Part of a small language model's weights: value embeddings, capped logits.
Each number is 500 + 40 x the weight over its row's rms, rounded and kept within 0 to 999. Layers, rows and columns count from 0. Numbers have three digits each. The size before them is the row's rms in percent of the matrix's.

# layer 6 MLP up, 1024x256, rms 0.201, rows 214-427, columns 0-63
106:454533452533471570543419460531494522482497527538478508486511542473569454507515465524495460475475555555404427541526450532492470436501485466481507562526505491540444499514454518529467492437491499
095:542566512531509560518544486507534536440457501476607496528540515440529506513527462517476551587492438463478469531499482439546492530521499498557468462462469549535418516491464528458502530458501528
102:514500475492550499500405503541534509485490478484433514575483528490537491510517499505533421523452570560492504531571533465548578538450476478492489480453496412457547426455510474512466530566490551
118:516522467495440466449500506505549458519462530587516506438546519523465503440465528541445540481530507469499535487557431478490586545469450447458486473444538499445481478438531437445458518505468494
110:549513493521460455485590469459422485548500443551446440550457578553488489486580522482428485446494553475491556502499444526550537456462543500528456560552597518497480488484500544457499572430503482
104:518473572463511546458519529517550455515465482520563540535463499482520502542500485517527460439515521499488468495487467526555546516510500502554423502504499501474492479577540537500497507513521501
110:463478453467492557424643492513533465493489474503483515528485521532565508499537458474476532483501510528510469496551475473472585509442463498450497503506522542547512480521440440536484497480548520
098:571506482573516565389535436494451470449488510537475456472462497479468482464558469522466446436580489485478496499488519519512487493553495508500532446520550519542547535560534497535491515422515492
101:461493443427518511462509485496553506601594442525473527550581541454515463575520495494501474527514503511523445487454426487506513470500502453492494455473495437534483442506505563553513471485540454
104:453531446509485444459468540523522446503490477552505572594555531492514519560496517470503547504498526538516459522441488455444564426576527471427509458495447412443515489495423423495452491514480495
104:457583528509406545521497484527524559505527531490534468504444497551451558485509522518493468443489491523544485524489464416474512493534570500517560553496483496490473529531494543499452462493477424
098:470488511474477439521492464522566503465453543526493503483475526439515498519621443520578465539513407555481518469461561476493486477555431461482525514540572518456510452452481513500569534440490535
105:520491491491518510541492524521477487546542503510521458461541431548429433548531506528484528458462489425545494506471497481528482486549569558523515515545549493500490568468504494544448527506537541
102:516531541452528521434525526479489508515421455476482516491460536456521498477412492513486430581444458466526530531496444589497544528528547549489519496515494499543413512495447491471498469570510492
100:450514516454554456500493435471536504547474538479498478428525458553558498453492521471477483447485485508406526538524524477478494566522585481504496467483473597472469477510392455514536502512485530
112:481506462493510544420513531483453474492454488497500547479565504428520534517539462493525491469521540512435521524480497503526476530507475493442502499504491551502387520504485575468534524482544457
096:451551497502466428488547508474442503459501589500548549497507539532494502460490485476550551545521526516520559450489478404480533487417466407459499570482486503600487526511538498480502517460507571
100:455455539484498541451646522562539515530481600471511477439548488475518449479488433509494449523520515576558462502518480477475483476491535473651475449484550520461536505470429517451528455530514477
116:533453502421525548475499551509552510505486462482454497500432480444502436451460497466442469575520532536534544531472545581542449519455519493477512413511532440481514533478502482490511590510579471
100:517467469517453536454429442488501592494476458520461497496464507545504451504497500543515437546541540555469476529554463528610547551488482510503528511498471497555533485500520464515517511530458513
099:546521423491441474479434469543527449473469494499472456517424463474569555494596461538531491490502420491467537464537504596483575554514493512450479477519458475533489519486470530552551519550461526
098:494491559470520511517454503473624499516464522519453555541445489532515472531505457496512509493472564511506490465477576516532517542534485526453543529479479502479511485467504544518528545504498513
098:476468452465518529497461523523456494484474499440458462457497480429469495487484526456441512494566496467502472471422488494446497530528526506565531484536442518449509454444519612492506566538444533
107:528451520507451424544498547489469464601561534519548469487496484477482554490553524559488505509506578524421484478518436484610520485504437522547516494567546468483516482432501497469523619559604479
097:466378505545478462526561432530450497559444482474552488462475465506483462518530506496559540493499499509527419447475482569529539470504479503549495499552546512509490487562469530495510482455461474
099:541541485510466515507524519588522553424493489467568431407533535460441519483456476576503565503455560508555513494402513460532513525463597416495517441498456485479530489470537467517505482478479482
097:492513465511488490500435485539500471510512462504528443493489483465520412472514467467552516537475483532486497470508491518485527534466480544510532562482470443515481510465480521539447467538525509
105:582455480506459545520479481518495450526562553536582497518488452546451495535448488503416441514474471543491534520547469546469442532547460413487479521566546513555507543529526534516485503551440557
107:536451526467523457492464509546422554497545431501507479386496514524513498511518466469484493507478500469421436491505576442478517520530541531489476463534387534478481559525505520526510483567510549
105:506503470522495548492543449488467533424432434462475543516459520499525515495511424490503391501557524455498457458530545465466480528508525545505472447472542481512558468541449479562524406550490454
091:414480518483477497506523525567439543576453459410512463476477497465498519562451485485510481503543559490526449486466516541491555508487597456473568564472549544510490575484479560517535514501607509
095:492556522462433602518467502535562537547555502528454517466531446484532520470505407520519505517465538469476536528466583464453509458482566470546545481490501464494509464458540532537507522536423407
095:523487458440546508462537461501451503559537461499521497524418458477471464473478504452497482456579460428506478516430508568568540507534540429522473527542467487540461514489451471497498540468527507
098:494463509539461507515508455456508474495498524444420525442523440481563599482509510480506525457508523592463518544477535439489449466554434533598491454511518524468506532492491455437413556532505541
092:553521500466551537497510542495493537499515545537467517435467509563495564549509477466493532428549506559434540443505501596534522539433517415479549490487634505501489446511502496599451470545443537
104:409510450514450518411590529496495527511557476471535499533519517589474472524487494466477485517538524447546503532511479503480411549504567533498446513491513444518537515506482500489521484530446505
107:495491515480417499542492479586410510485522548513544504525509492473500445496484501497524494492559532498441546470585504501448466517550501474575504529515511521508469538475488549614498575518582514
092:549473496552468508530502502484507471522539524581475483414431499448498478445539513448505480565405458534482512484508523437433533515498480460550525546519477440523447490548484560524569461490517503
109:479595520458544462529496532432489571516473463508518508560465552475476524470440555536456542513482478487571542495502479409454497561546531392478440502507480461471530504561542560434458488449514466
098:511480552451510512497505512473456488513459534522502495536526465516490505474471486527433473523478456448533467452379505405533454453513518471480472451537510444516439502537450519514498496500483398
101:429504564463514491478510514531541464501433541481490463538443473519453504473579525488587466518513503538487522534522462481560476509621557417493499507493550491465569508471560480458524488478483413
096:459500473474502449535491551455440491459447456551572507489514501480452529430493477472481427546507472519554438550547485509522505531476545502476476500544504495514576564455501535489549558560515484
099:520525477449536495459501458519492511509510554535495514431483494499468530408502440480492504504468421521441534531509512520520511583508402571455523511549469502443487533480488538501499613524582417
101:518531493528557513487506529521474473546537442454535484475446448525520529446492466520476510522549587481490427514489484493495513541453526529519495513468508445480494450547429538521490526451508507
093:421531514456484544500501547451513570548473485450518488546502532515456497502479499462473545453445461555522452457514535496512481480496549532464535496518532466520516573506518536607465537480451453
101:545567477528521481534510552556556508532485528550509534485434530482486501504520531590482524492537533547523480547490519555519474502483449504393549489448527525529453496528540483486497504459443453
099:452438582493539516590468544512539565449470499531484517466480517575509452464444445521471549478475500501518503513473455481473553518506471531437563433507576510456537518430532515550461475527436531
107:494517440461597558476517507496503534475481573479534526576526507451491466512578498513481506458518451520490514467446472453536583472488454564526462525544445526442474490416402557487495531555469524
100:517463463534504448561538534412467517508498505523428547525544491427520499476514484480496535462519478487456545520484575539527557467538439528566467527500539479587499504468443538448509519459473508
098:539466517500471483491404493505457499437506523541483547474520519485544464517561498564514452471496496509488479455496444536581543520521494504462525530516495454460487491462489537464540557560443497
094:485492438471516540539463481497498500518517558464493485475482555466518443520522419515505539489491511548589457509563458475427538486498492410458547516514559536490598482509525491489529532514462508
110:482527546554513420482446394467490475535542546496533434479512558461491522463519476510482483542555498465441504544497531548585553565498492497510453498431477481482568561455530544479533541472514551
105:487507469499505584450564548422513533506471514485488462570511525466481547460499533502513488528497521567494479507428549497533522447519384413482407557518534428495506457468507535497499533498459594
096:546572507451474474431572505475514489511480526532544463500554464443482430542524539565480485530524527433414593546545551466477529504539488443395455507552451492536487519500411498539432547508537525
101:466551441468514546489498528473483465454456509441479414496490446464612561439522497485583501615475514518540510567636489484502465491586547482556515497525520502445451477500475568473425507423479538
096:596467483471520456428498476477541482486470622485482528459492522521479503428534519543521553532468497518460516491478575531526552466529487516496534449517527514519439454504518483528452512448515478
097:511497466504503469440506507607492511506473550483576523521504500473442535481551483559467555529487506431517508535505529521491441489535471467421506487509462411484485549498428514442521551560450524
108:463514515490541493510519574496543474475475488426483540507546549554446495452489471462484551521541471560509551444508462471482485520445496455500545534420583544473469439554460546557478593460501440
108:488553482425500578491471441508581486471561481504500487475557529574468520491525480525570531461466521490494513501505387498508481561585534455480523510463462424429501502507539510498567433592502507
097:492469541547560477553528387497511491528477560474527514483570513446549516505548588503458490498534477493439514476544534472444518512538501470498462504475438527526495483570435495485488480518489453
103:508427433440541458371474538522430515508463503588559505495565514415508461498538503496471501485416459500489520467446491480471502537534496441513514547456470503505395507475458485438489525547467459
091:459540488545469465537457545477486503483469538521521556496492424498559548487508535480443448494473450452517497523451506515535485496490455490415531437507408506489497552557403546512461466491478538
106:513462488401529544465494379408561495433491444468543519494559529484484504534514505536460447443495561484479444472523546517601538501464467542511562513542462454576508459543432482469482506558562460
103:489490482515482512482487475527487570504459603443495465506567500406522433405550465526546524558516496469578516487496495545503478474471506463481437487516526496503485454568516506550434520491517514
096:466488532502506477463602535576486508476461586474525544499506424509518443520534489396474527432498490450491569534480530604470497600500565483547504462500553518510538450487524466457503519567486522
100:529533409489538513510441479485471417455502500553579550525453505516520451511497472566468492598474484413535526489486533481559453528444439436508526499517510462480468557450427470515481519514545553
090:514500483536522456506506468542517462555458453541435487515445538446552487515552520463534545444479531497455544437483528463586510489588467507544517499514526582425477508487482545541469529472499491
095:547451486491485427440547581545548522526424478493480527553466495511516438439507569530576513499491552480410479427547461518485541464504505464532585482489521508527519448510526522510486511601542497
096:516541570508436410456584442481487527493476468565490456490492480479477443499556556491543520477501418526481488479493483433466471582511536508485526518534480446533540543499482541511493484512432517
104:489549521582431562464529477548550483499425483495539523449499467462558453458499516522507472429552448559549474555552557464483465523484474506438462544484507552498469529546469481441460451511557516
097:488486488566537511549507478439515494546531530528445432515559487415497456508438500540498510482529492516487486563568498541539518460552466501473484525430494519618486508468501595575486568525513545
103:515512576435531561467587412456492453499445497469503461474579485462498493448506516506511472564429538454503466540458621496529454403484532520490506452520500485538445490467540520528505507487498486
093:462576493508498423446517497489492486484454440467431391553544503506501514404497480557524478519581453477543477541449557502495548482531437479415472456524481519497506555510480541519520534539470480
099:499456438421489490515569530501428438450482539474532446469519513515540548530465529500448472511487477516538447495513474570462524502548492445570479507592548604560464490449423546544480517548512531
090:534553539442538561523471557453478429588472509451480510500460507538545483469547518474519550478464501542486433508589469433569501494526507476505458511539500536509477469456528505425499432531464458
095:386482458553547490528495514547507477540541602540527474449518433488509509554495547503517489499530490518498550564508548535516533494480419482593483487459501489500442474402554523511477527515519506
098:517509533497563453508460438500499489485537506598532562503479470549506499557498486504492502530528564489523474587512508511444507540474517526499441559480439476401479536509475503527435433550465494
097:448514446473507490533553529516460571570478592436455464514520496484538499450475544540527575489483516514513440522572540449461534402476498481467521457435479497519460488528552493487479472530500493
099:533531575533491538422459522440573530595540519465552555481525478503493539475517471488434522489464526438493523478567458540482512528457519462439544529477479478543455552447509481525567494506465455
102:506511445469546516428528541518478447578506419499464353533478518466517447501509511465550478500464498538485395541501428564534516500506449540433534490505503463560460399536440492532429517466521471
114:527484509494535409527527582493503523520468517540464529497475556521506491512516449529510515523450492480518465489521520493464469494571495514517494543487473475456518506517506478456524462521436457
099:536498567552485446382487471633561487575485468581465532485530464556538505520616542463555467489470415542439534539504474502491551526451535499451378563512490548523428499517523471490522504498502488
100:503544478478498487568480451449530556505517513549469500472515453569500467437489510543508456509517504455479451510534454518475523426531429437498542379514560452558496533452510469535459537490510499
095:474543543518530547492505477473441440521487474469514452558588562481490449568543559512488452571576500574543444498559542484533437498567441436574551586545448523539440501537462479501440482478460515
085:472543470512473517555545484506500478533516457502532512461482487457492453491512508586529480545522585473483563486579491522503520546498539415513461501503524448489454514529445483448397555550500482
105:489443550523411606449506515474424469495498530553601486512501483531491501488464579513534442536449524520499517463572548512469504456558502397448471499544508534583437503502459488555594477508564559
103:500479478443427444508494545470469510482506496625482577471544480425549424467521468500523533516508492500531511511513518547501481489424552502444560503520599463513523535490518466438435546572499546
109:492529530525465498556596461493525513540499445419488553435455476439438452442546492486494504500489492466501491524459486489513460556411471494538549501506496531435489492459512504487529442556485517
095:567507532500573539498480509492534474448442603533606492472517503549539547468447456462484538519469487505602538476474490475559456504478482502465448466561477433527502506511581494450517536456564426
107:502440552510522540516595547486484441541483551482503502484521497475572484493460503506505562458445454503511486506455493486506409603534458539526556497449499553445472531500513496584454402512484487
099:528496521468443557508536466537421489441436542470517498469461487494479512473531572507523403484549467530488515536494514508533432508538483525499516526513471549420626554572490569473506534551506534
095:433504515475550566518506553514400557457506481536498438492470488531448469528576525468483478479558431529506485442518450548515497450513464515562536481503492528454543523516482494473522525441571499
095:582472448428468437494465436453493517575486545499590585502567460475550522431506459491518489558460493558411524456483475468477575521510528499441479494437456580556527551507496488463460469499435438
102:564488495489482474485535512495464595484553509639518475455488515466556510496547509459507515507507535474480541459453498463526544528482526534544539387457519470562574421520481486494443541489496516
105:514613407540483480548463552530493535472496521479523476527515481501490534517495462527525543496474441511475453509548482531511562513501439502452539442520540541533465526524522555541543501488469496
111:533480528490511487370455442517439485514445570616563567489527441562539483450474544498474498472561539543450518504517482535476473530522505479517493515544495547497528510465532532493502532461504520
100:432469462493531505491426485580497504413482479508482455507446475433512488463477541508485476540547431439505486490568484480556523515528514554423525474428568531509489515452490432491462554496457528
099:547499528534504529512501455523556481560448516504504528446455472456497522517529519516528549492515387499449460482474458430399464559516533478488475543500543417481508529518395578493498503455498494
100:546537562499453505508481461444501509525528450534457561498534569475485518528559511481460458463550557528493518467415516560557493612514407491409483454520471490537464478504518591495537558450527553
101:461513511456496495484491468544505530515498539474554509523523481544532449530454552498469537552537481480502523517489524447479520557458469415568474445567429521548555420540507524456548401470540503
096:473500490462476494509475448452537475452515533539532537497508449542527448500520582475466479527472502422480635550485534511418564513493591437537518495513499480489499511489532486542493502465444441
099:514493453547430466501471438532468501496479412529453560525547542494506494474597492465480467471513475521485597515511470534552542481507488501473534461406514534546489523532470479542523496471551545
091:449492461471592495470495522444502449528541550460555515431462506505496448505535555483484462433480506529497513577539485524488534499492491459522381523449471480523402538521568556532490528533504451
106:521535534572498461556523472434494530483484483467616503474490451493495500526569512481471531481525480527408442459571437523496377496519477472455587518470537466475520589508450517483476470475498539
101:472497465504463535544494394482554485498496553460463544504500573495419481528533497540508518516508538456510470465602551523485479450519548522402548466449482469512460497562545495542433494548506534
094:474478470495491500449540543448607515497507486562456508561583488501488540446564509512583503551593521490476571550570516584494562513494476501530460520404500515484537498472443496519494501456498524
103:487461527490490482491507498473465525568482466538532453512523486534520518456545551569470494480524449430452434579567409511536590592478480544479463425487513421539493468538418439451512517541533559
106:534487501446455511494514514494435490559450496476469563499484476441492480502536525478499430489499518472573490516538521564460518476412528495492499503507559448517533514536579510492451472468519498
105:479518484497497520480468491454538467545540479496569501481454528487494599478509553498504559472478544490531525543554529518473552512495558500519499440504530510516575495493526485464493557520501574
109:469470429494485458502454501536467491487490442558537435495507481445499546550441564565488432482552495500530525521508504418488547592464466459481523521517515500488531504497462472496410506560470508
101:573527459528504453471509536485456506539463535523554541444528490502525477476558437493528540430489518491467476430521555505524473520444553523477538506564473503432501417525468540518492552490487493
100:518521558523559513533551471468497426453397474550494545455440547538442533436494537516528478556516446502508529493391532497495489449558482483535475514522560490519480549489529474509514432526586510
098:601581472387543515504510460476436578466431517480493474490554549478458508542541446475529474552482507477423483509447476519520496537517572484514459525551520522508504511557468510530499516490507531
098:511446512525431568510509539592504443514478499496503436532546577518483474505556404566435537435544564529542544453574507452517564477438519427424562530494481515522509513544484525529527503543510493
095:409492506505455482465577487469529515517505525505491442530535484513444440474491484479497555479556491467518491553479509473554512486467460501479515552439554454500452543512514479575468467464462501
100:480531527439473458555515472440529491502451457478532488516533506457473505471576499497486561524547506510533433562555544537515483538544535555499532513531552494545419525446488441454527466422450495
102:542507517507496557531523540497542427569492571522504414487473542483534490563567493494436535534470463522530474441535518518534496559496463448542573484443535609445493587440452468531457493439469547
104:489575452530457554497505539437522474512575458523567528581431525460456557489522482552508517463511420493441490497539509507595504613475464560498497502468515562565529471536386528575520529542542483
090:540486550518528482468503534557491554484490479550502506537452447525527465484524463546469462596535542499442492461430522506572512467502546436520542515531503484455517529527517555553474543435496477
098:392445475497503457495551502503511466532500445419470518436522475432516481508438459467470547542505457516502550474389480455499414511450528471562588518507465501495447444508476481507507517415427568
096:447479475461538548440461476495511462553498503450485442453491483502532516464465506468529555484556526451496532571491523508508431512525447480553510498474471563538569464525560469463565461563498461
091:484531480511490518413483497531516508486571562552478433479525470549502543586519487561491517456447481547512518558476432502549504520507494429518542511488473449546520499450464457517506503450628519
105:481472508462510496436550467497458468445565509553542534518491542545508526504550456537569505478510489485436504428479486497538489525460519489453508491417555531562509490457437551467448503502529502
099:519558540547498515437544541432479491493445469523491528535473428576531457516429509485539458503396590496515476468482486483491521562497495530481552520549529453481514489499495553505484467481514430
101:514481490522510534500489444504499512467498503457481528446473596521520503455561475501492537510551524476535432454526551468491563541497499531507461551529583503570469480464514479468454515441516463
100:568506537487537513501471469458533465451504528441518519490411476484491539538487453553484488563504475399551487511562520565572536486459419535483459448447522490487469491525448505534522527483517555
095:449470453443431462529511452476495585501467541486488458467499569486537492549494454494484413531469518498596493479485444538529505514512473479534491471498389494563520526507456432533550506465473555
108:583498581518442477497494477583534540484454502554487481491500514476461514554515506520483426534497431527514488478539518554497503470505475409512453477498505565488514515531555544492482454444539500
099:525442478506492536450572502521480508552525417485563505493528501542491492499534487569497498486488458551512462451494504542402549476486437513547494463471526413493521492521558546431515561515550499
097:504539510473475503515587468507368468500434497511508598434487479472469487540546502558492517485480517473483512529485436471582503504508497598506542488495553499462476519450497524482480478454481498
106:525541568522461486520550554467452462579525477466469595488457488397504564475506492547539503498473491531514512493469515528537495464550559518477485528521481417506483469499421496433511538422500530
104:550549420476521569530527518548466482583501526478482535477477447540476535459463555498463453493586444436527503569468479483553411557517506531444440452567558466495408476546540478555494524545476448
104:488493557526485456449556585539515517464436492440463563492586480451527483465472507487482492519499472501486519477471450442481533482430423449507490502532428488487408464470504468542503539405513494
098:514422423507495476531556548529527481465508489488563470473563494573448505468516532441580509470472518501480473537527460433564480481527510467571450459556452564534509479438540519491477492428484545
086:477512537492479524455627496532475462553455545461469555508578456423454518547559476526518506488479477595538564558518555442466452445529541557491540459462523576493512560479551538483494436467502490
096:524607464470484499529492513475532489589519416559482502526498546544519561502500512469493515530481516602518505523545513484585468554512519512520502473538530532467529510489530595593584472483478502
098:454531496487464561479483520512444561444458518539522576472571456587454484490552491554513483647450525504498468545511469488525518562498487441541466516516473499532473496500509540510582533506507495
096:487481469475503530507457492504519490511447504564539462515515514559491498501618518521495461442599542562522546498547549444512587561520496459504494528503574555498553450477595603471523489513534500
101:505464491434541433455498466499498515496440549499524449520529507533434439522411551410511520453512471526575537517524473572447545619470461466480571498545461482517542502498484513451494538500515503
097:545441459513519402448508511458483587491526478515471520580470553526481422513479525595544562447499456464509456469558483493471576467536520388544571546565490523467521491527550508543507560485518564
091:460527465459555597458515517509483520427487473541488503431521501512481505467525551481517560507523428529533523482519438470593509463536453498520524531557499391486462470547488465521510495486495469
101:504467465473489542473482506513535543443566428504584524562567478501494410520565485468482504578538469495497486461558481517566487483519535461499438410519455501472472495497449519549506583477515509
107:484459503525522559503513563534482466415422464519595476589451463493467522498509442524426477561535542474528507517478512490466507496548526485560511478577440499545517544513449545471568459502508449
109:499483539470521509483531534462462523503462524507508486507537493452495438507519537521502507543510530494546527511495552558522466563534474467535445563472561462493555562458559549442466544506530573
096:484462463476539519519486444478566561472527516441532473491543431506581455493484487553441485532478427428540562537608483421477396493485492507505495466551456507525482449491568497502529529464543457
097:470522480479546438486628518516568498462515483467527449501486473455455533535529470562498481566450489519438408515466457477525503456518498478512500550550507589575471501393490557576424535422514529
094:503510467494493511446504543500482521606521490482558394512535539519527519462467490584547554538475446446490466474578475519495472537509505501480540508536533472483572523504476511484491549430495521
091:421551496537555522563460484535453506528530544534484515460503488563517450418505452493529478417410525469472515493511518524489468457481537555519469565540533507476509526474460581461498518506539472
100:483465567444507491448505442431428456493495454520524538543552435467503501505483534551497476500533515458523503599520516511481476486536514465546424483576497434475480466518457473511533478499517532
107:438533501487499537498565530546444525459549520500506500468470495531481516460546505520455446546586473492505476571476494539507434547575560476564523513531445505483497456491489570460471610474505582
098:438485457575469451411521493493498489460486503523412470468576564535439528537466519496409500535511475479512436502454510420503442473550514521536415467588487499451494460444462509506460503546474464
102:470513495530481478458533521507484522481527482469523472474577487463503494568495440521456487594537509540412476496512376525546523418461513472532506529461548429461478522456477488455453432480566521
094:488589429518529528461488494460469457460523539534534500460517463535501457474510449492491525478479496514525430503532525532534479470465459511584513510521578505505542555553558427515449553486463623
105:530449491487549483509597496551477501538486491493476478544506524529503498520587522553559519477521504588523457480435429490518444561481520499580496497567516471469488459526507531504468514581514388
098:514554449541529468437530548522503530514508512525575452474476416539467499494519499523494532537486507442478485465509512420520461438523503533469449530552486549565458525533515479510443454520479500
103:545479437446538516444542436465471516538526551589512511483514499459537513492497453478507584468506456512501521546496489511540520449490455513508490462456430466462540470486507524515449504530564524
098:472497473502491477532526527418466464435530510511539427490534520492483474523514514470496452573468480495507532451399525493437500456492506492523390483537475421611498509477577475523474610510525469
107:520468514489500528508564561472538473445414514500431443498527504422485516518465465569478502483513513499540467529457546448501505523515477462462499478488510427610488448515502452546524504530453518
103:497460432406503480483502491550468476527429475511513527474504523497491485512492502483512514583521550507526442529560523475539493431542499455467530510520509508493530442541557539573566489495464621
092:554534544557553480443498531474505462526499555572543552540486406489468524496518452558466505503507513479476517516555520613465506502457479424462497508469565492477434472494514493557456507516460505
102:547444476474521441514572449543458456446431519487495515454527505550523588568528518471530567521492518475554568390523495417511466490487520591495486497484493533491512550499524516494491536452484491
091:482481536497429463481471495525581561486485464495502464541457483526546472533554518563550469465510547502451544529455423487522443611499500493535536545489531502557550493481495478528516527445507559
092:472510523557508489496491455507526507531532490488599480499515532449583444444456524526551506505477445425459457616520465520511606497483467542510541500508514475525456511549471584529590506491506517
097:470523486434575441470517477456475476511471565521543503487474520498503477528408483503520550513501515488487451546477462473547498453566612532442536472452562497484489506478505529507515472504498569
105:479500500508529434541566542458552470496429447505487479479505467514487423497425485547520459522454528578483494500459410475567449460519483504497534533504492517419446475477516466504475463496484519
086:566444543476505464503493525537521515408496607539439454513500500503498539494561501520539474433400545450445479464534531518432530473450515507527528524468495437511564493515515492544527513445481574
094:523589517533482519527496549487513438553508503535467451496451499500590466478493498507476452415482492476532500441513476413495525503492444477513497515427487428484454532472498493451564557536512487
092:522553508406500493445430539503490525513485513476522444507499385526472463561548515522481482492566521494438495465539552520525462368509478492515459496542539493592501494543525467513517511529474423
094:558477493466537533432516487559587518568557487475539574553490490563446485497522500486483526519428450562492483543507564507449549538462512537512500537551462453458615502573587549534525477421483514
098:503428411475610561524537517496521467510603549531529502566478549539437421453431519541467458423502489434455469505513484479468459537513591484450465527502528476522505519487437574480484573526473407
088:506510477487510498536547560585542550526518470469499475565464475495461543533479509519522498524512474458537522532465516412469511501480486495505502445495500560498467536496444518497528455511503533
093:483509517496526464485549428381444576474391510448509580524512525526508505514550482486520457490523500498486486487481473556513523543505521520500496511480444500554433506542480433507459528485496610
100:498529487452468520571553479471562521459465466478477461497506484507556443565608479523474518458475538533468503533529450509463500548552581518498480447481540443480468438499572454518462551578528514
099:523478440507500527486554517463528500464488512494507478500492491441561495469498498527532453435448482486458446521566480524553529504509492495469521517510465511511498540582482576483484528498468551
098:533513451469532511487534479418427486518437526480458501496425564482516479471566437493471502547535535515434540507501566445523602607485430489531532484464500510514481485499446542505558502474454528
107:490517489433573476511543469512485470566478519501512506435491503517542493490518473450441529548468440580421454501406471488534490527514479493467474474579526483481468495538556556501496487485512425
087:523453469514489549560484546520563547503507520466522499517492514547527498473478531548526510533474501485407585501562518505479587510454476433575475480519473434559475560491463557520458480542489520
104:495506485451400461496485541550533532492409533491504442489475483396481569506562397548451485540548480413467485528520575545433508572582521509505518532541474472443476510513557465491498462515520590
095:539531484481473510525500497545513511505476522502459487474499528550470538569585477491528546535533520466447527482518566458554552489497454481489516501565480483460515513446438491525514464435408513
102:549590490495480507444539405522505487499484548574484482442499522497558498519474491558388563474473476449488466540475491481477536523472481488512477445538557468444558411475534414507499493524499460
099:489445576534480430473454490419479469478425441548522503497539468503556525454440527497564539522546564464482513539519531477414470496512435486486515459526497545588486570476469421496492582540539523
103:448568487489524489484495481554487412504491436519550501473521421499441449461525465509514513488494438514505554441547411518444472522443520422517513527521510505549538498508446447481464455479459536
093:576378507549538484499479505426473475543386446563426470589547496457559487530511509542503460497561555496456546449554503533436479519497491513423465464551498446501506529498504643513559554475524532
088:568518522539448472490463472473493552479499554559466401482520477532527533513510534519573520557479489480512521562477517492536455503483474459531503582520542510569481541529572539495570522494477548
095:464450478387518512525537554494490548570520496467508419507537458450528382522443570498558493517478475556443542489435524485533534497503534558515503492597462527473427389444482487485438484554422471
100:562509486468511468507480486492536452450531463501586541506415461450477464547509485570505543478465521520483408483464555580546415505600516517492419422463471523528447550476484488489513467493501482
098:477497452488520498452515461534531476514487492498392544501488505481495474471503462454469517528482515469530441537478522436406538467533491539463544545468479526544508520462457469429479461561498488
109:461557511462574449455566455519567546531462490471471566404481522520440445540523468526572546537472463503439564514498496404441506485492477445476454442500516516492445468565472512467492485442462513
102:469516432490481459578523483525420490477490458528597482434476498440418475444493461554518456485493479405517448432520459536515520479457443522504473497583516432532507485478377505544512512487485476
094:564509491429538439548492479489469488460488487543513527492503548563479422473473496468480526504570449415503412570508463558481493518520496531462460508463499474487537522518421482542472497526519543
098:545581493437430558546536541475444523464482510499514476587498494505484432514433457538536438568495440495478455506469493487510441443565502506530515534470474478568494528504459461522510501578469534
101:446523521504504477479495483491467447517517440487560455518471473468533443452488465486453499423443491485535510423475524499458501542516478523545489489463511525491484474440379520455490527400471528
108:453512509513438520438529387496524477535533437557478510506555494538538522475471552478511538509524469542478428505524485436524499496528506490468460420548450453564562522498568575437354491485478553
100:411465453507576565408508489485510485490516447516475500525437463455516420515526465516582462491474492534540517545531422495543493554510526489491493523505396524578473459610407486491465475550469465
110:516533439406479514532402527498458541469563488488501495583546459478507467498479468497543510515493506471459474475541555488545565480488511446516489507415513445498446528508480478434483542528525538
103:516483467539539511463545504435459495541469500512480425446536468552485466519535434506541471515519517505420444471491476484546548506489551455502418392536518523447573531491469507453537510466492536
101:436488442478444502465512462545495515505510468479471488479546539571594471499448498455521512495514489562530514480452503534559497488519495475461527493546519508585498479566571509470479521466485483
104:529407520531466493497479553451538487517467570504468473509498428476506499457520525528548473514520493512441470481512536522473538476531478515517502467472573441503514430569498534511487463430509447
100:472493457555511495502433547537515480503493493499544490547473485443501474493488445471543504550492518455504517452495525452560501469522617543486548577521488515550490593509554543452483501528457512
097:499498499433471445478534511481539584457471465507496478480500456539533482468506513454561520528483533530467498506448538466481513509434504459551498495490528466496479552446425585458533572535507549
103:464548414480450490507439596476520493531597522570523467497455446545548549452531418508478529483457444556500497552492459515524501485607462497498517518493483523564524481476537524518518500547491522
103:516502559432444494566531554506498427486486474462607422475530512512459528576492451477496405541523540495503498561546483430490468403526480544483513495494441511480508493494505463477563439515483523
095:562616531502489532599485510516464489535442502576523472510434464475452457540538486430510492476526430456514469460529486440509519514504437538467503611473455494562469550491478534506469503558495500
091:482508463467513507584490462462562457442472499472523543564540545506517484494571566497484522530466548456551499499518471484536445517527463444477521492456494513522528506503552547518429505446471497
104:470504486477465525549466472493460461480474539527584577525514535471548578488386489526556511413532467503532468471535540555472521544454410459555457442498495475466476520460487411506523529516582543
097:521553568518513515450461498478488529573482505500431479536529512516533492496491458569495489515490550535503465529478520559406423509517589430544470507472454477528598523521492458533522533458555517
101:531549481510548546509536475551468535484470433469560506516600535512516440463543537508496529527558468472476534467510465543561507520529535550505447499511506531454581474544448535452514555443492513
101:464482540530507448457565529539542500502482480500497468548467509475464519453476492451468490541559441503542537558503534543614536565528472505488519542511522475499521452461465524493445449555509485
103:530506464512531487551441550472517473493537468509582509443468500533565503539478559521522570478499501525436454530502487557519509565484515554460545509456417447494516460469474518558558526516494491
094:490535521528518530491477511504533490495506486502467455460463513466486553504503458511456507450440454544479509423537499502469478497484541494524497516459475519494501583515500541547523475581523535
109:468485511519549528485482463502482539595426466493537466494415550479447536521463468492476474532509476497613562509509504520540519449526490473591409459463440473526580463524477530519464511506522471
107:468488472511481507460537476449504482513454473515516496468462487572542416541600477454516442509492485509528512463449532462448520527476481501497424488492510499495499568413417515469509488544480577
101:495565413588500495508545521541448491499469537484600486454491507560516452495498446481510539487525491533523470485481510502570522507542460413505487513564541608500553491576585534555491472473499528
097:506515512483492505513485497515494499420483524552474532479535466564473434490493572458472444509542518539505503477565471483437511568497535441545450516466422485535494456478475501555441484476425556